Part of a small language model's weights: MLP 768 GELU, 8.92M parameters.
Each number is 500 + 50 x the weight over the matrix's rms, rounded and kept within 0 to 999. Layers, rows and columns count from 0. Numbers have three digits each.

# layer 3 attention key, 192x192, rms 0.14, rows 100-191, columns 64-127
489460499533650484550514517571556626497498492544527532492556529508557455491471397568415528445481498463504554491425462557482537384491542445541487506508649475403596588567549371456466531503502457
545547560554514491527536462559482450610411574392447466530555496527479484473495494445579510416556495356478440389449527461536550422455552490488474559572546433462434478415533501470496614491530546
422473644514484509540377490505415566538487575388586512440529437450491522470379371521596483464595471513435497549510513558638503531405518506624608592557551561384418489579484488501501410539554413
487554352485465492509517484447484501439557444495537453459539401484569430549501505325406530519418499490411437407462417474566493467450407523518565458553446523524510533436502520463530502475623557
501522609712461473445344498423534527622437463528601459464413532541558442528477542502670532584519560520556573521576550596476442412513438445527428490515477428479556533545573532463419503390485463
441515447626533485465513404444530556458492493493470510526577608538443383581455471564486484416600605556516470438531477547482474507499549431480475484531577542444481504267532530451527595513494455
494475364600445582534506537430545381478500572484581487417496502587487525510512668472481423486550476627425551587529468584461513465548560474416394584421418484380560497581492503532517589461422488
535610448495459574538508485495496407600520577630539523548511469540508519544467423559564415418633499533550493579461412521427437474394437560573479403630551513484538482581500489557511524438580525
558484519548495482517565487439493593458517472447477518410497495435537490512491476544506594517515466442475541538481507440630422488491416505549452472488497519521503526518531525455479527423435415
460552526515540412408402521472479543507489386566419570397467444531567456464545374502461552393525544620577464517527534569519453432437401454508534473576554534517477549489544465390466375597542494
535439442660496445401461443486529485519472468598502382447480614442554554446497599581583592429544523567488526473504524472549461503491539441466470560558576589442419564451445361471477464445293506
421593500489574554483503485447555437534401456496597567401493538516459491523547549482387642543422611511530534472578446402417348490448517369501519438422509601511482543563495583597450574559445543
566492393496476607523512472576478526524505586470594466502504525477506502609481423507502543482551642468513493434539476536491513344600405476487471573487501514498448384548519593513366476434495474
454508563517525526569443544503482556438561529441456497559462469492486551556471485495626577570534538489600466467502552348527518497474384471479469560486481471511608469385386440499465552462428519
486432492541496400474420575610492569527434448459645489543468512495570522526394584493543558463423435375428478605451544483487594537490426643379463542546580482463538568489494468429454373444520451
423509370542556401422613566513560394449490474416548523570637423424472534557588532540485487472530508401511601476567355458519489485558436438519623668518469452612483501536466546402591407596571531
452412519615480446439590439472459532421577446570536512465492409469482490471573470529522317552456360336504444504535394426485463485441369495472612481640524552515545562602499399480542485557469506
426497493419574381469481473432476526568552420585571587657531509480427527450548679475420408516489464409433483452447510571503412502464619515550559551471543591554455589508340532553431552618496519
452481598570470537456580440561589568579497547430581413515469520454678447421490515492494387497529528583534412557395419434489502391431608486496423462511485478386535514491419477585521522539469414
565541538542493607599527492454468438466453450480472423485484454533459406389693520407523548531431487427422592520480409498467492613610663560395475567527592489378472482398523471574444419520471490
492493520480469418577533575539470406576436480375500419577556617490526573529488540526407402497510451508513486396430509595531512460465524483560511568495521427499482605615463442590484639453545574
573527446494426493491456517484484550576539610635496399363461467584397457472520555497481524515422620552459611571441456509573545525537500552568377476382535508481514480494465434311484476524591514
412406556604422445547460565573545603567401482486536554597500550510488591599482451389492370537520576409451492494366453578537472576479398478416426520455456505516478505511459415575451409504404548
501417551523471596534492472607489449490481495454482440453478443507557525533605422537582554443400548474459536522337633582443497653530547475495410444575513434459635469527466583543458491502423451
580571388464525620610500487495503517484468614367505562442518575525525584394499591530578582556552440483445547487543441590515441494534455478385513416592502478511473536578616418440606537507427432
525485541420462443625543449504485505559498591509551464544475396464605444444558536455489558503537467525608452526412442567524448488466500520436491520355561484471486433525422578488475416495415377
364483538567450499603453425470497413606511490545536416439435542527479406548542535516495471495469519395504461520384471501516485445564513496540490520588591462450491547446467557417464462547514524
457517497511441517483510586600556514420500626434541574444552519496595477558554608356599375540426568477501474350441370459406463578480635506368517492441458425646415464499479538563500465541544530
509576516537498449536505466548471463518485474483509546501552561505482440526558518513490438498459515514597465562510544520530510580514477545509470558492568487520523491550528563485512484573486472
513360520568549524498509533458521548487516528535545437512492467488538501558482464516510575543540528458458569469551484490510550449458501495418511482462519517538503537505488486540415530423507494
559547489524457527449565509505542471497453497383480511509488537540543558486496543508523524435557571502458480487467583528507463525493501508585508454502530565464479519410444544549544499497497505
479518456456498496522529494514466470429485497504516483482499488474520496453505466431512497480525517479439503409456485523433509533484498548520452483492480497505477424491520554491505465470457474
499518456525493464506481483557459470507527467489427483430479537525532471498489521523508562490502510567550501513491516475492430478535512478474485491456507533481472506464507509532488461544503487
503465502461458574480420491486487484432477458476478532482474447488452500445488485490463516509444495477476510512550467538534425450537483529475527498502508433485528525626493489452514517530544551
458466483522463473529510510570468594479509531502560498447463526507550506451490408474513549487495501447474538528466510508471565522497559449492469453497471408440443510512504482542496558510548445
481550492495447482511482508479508508535434515596487453439542516533455472513485459473604447431434514497564524433496503529539542534439483507570462594571480539464501475510557556449572497549485500
449566507466488453573479492434471407561588400499539484559492523427438516546507600474457466441485453515434490512530514495486521475542489561481488539475503421477478586512480457494521474482501481
399497475501465464541453454454483449452476460435503539476546542507465539507483470523480468479490527621509459487453489493456441521509441550476553581485553528499465525488463515563561510532492516
487540500425488541526620534565507510428453532533567474505469526432512498536546446529546507460559509471499516451447452523476523446445475562407525528580488471413518455536510478521492456405621422
549429505503487548488512533418434439440519482496480549497557434495478483437450457559502485531482544435437481452504485558448493502451450586490468505425428547546448520457437442485448528441448503
545471487543481488508509549423491505583504519536583447503444582528508523572500548528470556526489396516554502508490562508537548558458464479462574491608512516447502405461570445475456542507538470
581455572558475475444562549519523441404556510535593465526519500577529480401554475468472468500453458501486434500439460500553565526500433556505471447485526508516455454418522502435514454524540509
479599519537557485520552523518460504459469491481519493588466497525442464577459532524559526474488585422441513534499417489441453509470551505524555540548574383525547540549505524443458512633519463
559561533433494516516445444526493400532466497441512464540455522511551494539541472486504502472468591450594485499512436461463495495491521473446504387499453543551511519485607473624444494517491506
525460524548583590477516541507523528472476538486521455513492519499580508509536526521563540467564585464493520480512537449448512414488483461537526452522493533533489479507539448526482484499489529
480474534509483568472494505459447449503477458505484469458480472546487483488459518531535490449442478519579522476483470508489438482488536485475505482521506529441434456486529467461471483533480453
475437538499609569521581517427558535476521478493449461461489524552505502502466500427575556463562533412515497493447528554480485496543555466477541486523558553574518475492469576529547501531513453
502544504499482509504503558457525453470476454482443522477551455488523477449503515504524531488518533531528548533503487520474531546550542513431467518477476475612486479525445562477500513437540441
534510551531472510527481505523514542510490469436442489464471399421563598527508489563544519463501550502581486505465503456550500487496519558498512443521450566415478538467422422573497510479511446
469455497496527524509530580452572531428499560480493535554491559548491479460482492484484507484609499427426484550479502508448407525557609456516406474449438496564508493454503519579547488492472572
452473506492471432503407522500557557515431552586532492562510507498469505486441398529514513451503489504552506441492446515477501476443519486517458579459498400447487493464501489428534458481493543
486472517468537471501457504540437510515536541530506441470473456556503542498506496475481492452534549507471494393530485563476509530526511456474567449491470494556506484560471600411544503498527531
577531533466464495467501510491540490467508485485512470498506452524527515513516565527481502505487553482523506594524479537506511552476557409558472505549483509488516542559489433436444527420443503
503495561455534479489486475453497545421489535507483451489487479466564488548460501490440518521623575494496563428504461445455534539521478491457591415509459516579428498496414445440433592515550483
532535562431533432511522501482555477480527483556482488407548503495442560477469548447530474540506499595464513556505541485558427531512585454537491479537433532509467400496575542491485552510497507
457490549427575481478486479467496454414493495410450509477530398605464465496468521377505498544449498485587547473461464514457515458503484470474526475478469445441517545462488436583530492533461447
439558458550509500411530486575574477462640361469451581445540522455450428398470449520465515521462562416493442541423438521452471495435503524442478531443569521454448444426534476493449462549499437
511451515527517561466487624456498518495493480584518595538493448473535458428464509493449527512532548423420492459516537494589577507484510503461466531515505500449507544466492583620504516495429517
454477521433427551444498513458519537432584620524465491479540546460464553506536471488504572573474533455422545519541550463531391518438550510502529488514479544428509529494531528526589452513476567
490538462560420520454454386518460568495493548533466373543531493471486550482539480489491423480507446456444459442576559413479423466399564496383460495464509530483591529455497462472468474512497477
439527556510465438519482504507459437541544542529549599425513541560562527486458501573428502549428474546549464576550450441514438493420418454464506493451478481531553462491559566472465541452493537
564492383473513540471454458510501469487483526483494461555576496520525479511475556399475490452446430540527501423546533478529470558455404511440527466479469455463479425413492476465422451509550453
498488515491510504526539487539470568499478514337470593513578565534490540479455528464554545460509541603469469515595443483518514500504533543539499442495488555463493470521501472451513421445551466
487517521518490431567508422526498512536473430491556471531435528455505544519514458445443519471612513533544487492429502473490509589499369494565415584427511489540472527572511494456492504463517514
529552467504481523503503521419583481487446512468410515500584558513546521539453506443457431605554518538527463504452520484517557503469548455532586501436479545351439525528461548565550545505480604
485528530477422526546576511531445529502483590570490480525442494452455567524502431470517543458542549483504513510479488559478504463473421474457502498508551593522439575512562503537547464555461433
532534446407511478406535491411527486475507470475500506471402546534484556594505487502494468504450463526577533565467466549512550463478494525424419500498528515481569517491464426541510540534535566
507470506490482525518489436575481498508496470486486510546479539476544570497563484409466448534525473449456526432491557517507524470516450457551537470519510434545494519506537566560486547507500461
548497494518415478539524503444515487454531461538532460430450571451505492528541522548496493467454462423469537497543499549518496560505498589548446531518466504606539584547502536488506445478474523
508528507527454467508505421527443483436431445499436444505493487589485574540459567472518535502568490455509489547500450572529582414511521479590581422493452510503502509533484546398536477447488490
568562495446470505447534484485497569482402475482508480558529444437414548520495563481445475507439468520613479512462504604495531592435454510527576493512562463530450409489424480473485463515458525
439502547527475514482532431519447481457480524466465539547493419456492422492521557428509574490514496496424505446529539478497619467425475477549511515445461475536485430493548519491456501431501475
617514528474488527528470438583460462554447519554454501448459453523470456511576505508436440484422400517572524515498432465519463503474534444440440553465523503503444506494503487488548516439577548
510458464380492487512443497547468508460471474492521522450565505479504546467525558512495401426526548546468471520566469506492472491466410520519550441527529515500403508421534514568498504515505544
456534638484503549541445486410511512461518552588464459495464524504497472542518509550550550535541546532476410508547481542477522583484461503464460477497520374543530475511489519503653475472499495
568512537554555454526546473482529484609527524522509614550436528457476535445492427440483530497478549415520458524541506503504449573515479528400549535448484453563574573534460582493493505530485547
427506534540522553456438441466430521545523520511475449439508457505461463508556518415473530493575515535541464479472480434498491446504429406636546517477528508595541528505538587523460576454511533
495469524463468520548470608473532558521464493470466510494440517497530433494506434466477478465456529512463459582526429452438496473530375505566494434493500534471506511515511517454484397493526523
464412562517558488464488476552437482430530498499468495427468433520496495485464479414505492612555566476541467431478474489504479511508435435540566432570479563489489553461552516460478456424577567
509518502540515545517458478464563567427397530501455443546479564468480436458478510530534493491449519423493558459563503480493443557432523536479500530476546524453505555452529353413436472476543543
488477484504470490448462603483530514452516566574486472573484518479495487415475495467475472520450590466514620470502504453519478486557482450502595579508553539527527486510532450519525512511492557
540444606533551541481558566479579526591549524442536433540437483490523556499533512467538579470525482441498475502434422510522492470433432530513496497517435536480460445435464531507500437452450507
446556553481496525492559593414580499415496488516555457563422517557530476365528525483555543492524384423486535501512485496426509461481537431483465563528517512472491464456558548499442490539485553
497506458541495540508572502639461535503479513523482455420490489420553517651487537546533516536599501524511509472568496488492543478486494489525554540500531532524530462439462510526442563492527550
538471439603574431593446460510506502414364456581462510523478546573485462449534539555461547546453508476533468501489503575520574558505468517387429488462437519442551492535403502474469420506520525
559520460461521454444534466509453508480573429508419459493482543455603406551482454514534504496484457502517396501557508517436440478555541453563429423532525596497522377482422526486543495518488506
470429491569485473600557603625521536447500483460518559516434457532492486524500521506555420483469451498511497479581542474471565429516577615562486500518437505541570479545455513480451509486527562
480524478557442487542553538488419497509581554444512462491452505399478478423422523515506521515531392561580502542422452587573495533540417492471543472406439486471513432514520527459533487372526436
466502380452488501496520498513455486538448521487442421537498456488423514507520514545484441509478532521532414558449485497452520439491532524537517573500504534514530523527431491573442493474392488
534497527575433432482370461437508417497490515518554527562536552478475495471486447509521507465453401472531475517496394529461490483548447578459453571520483433518500485568426613470513528510487421
502489521526468579432545517525494490461457472554495512464428582505516414501537567467462475522513462537456525474525512451517455481503475478548472575455438511535456496534534526529542565533505532
516521457520498533518476474506519472484493458558469462457535584525435522503564510562497469495519495506501450465499571554485538451486471556532546530528518520536464464528558528516439499476509447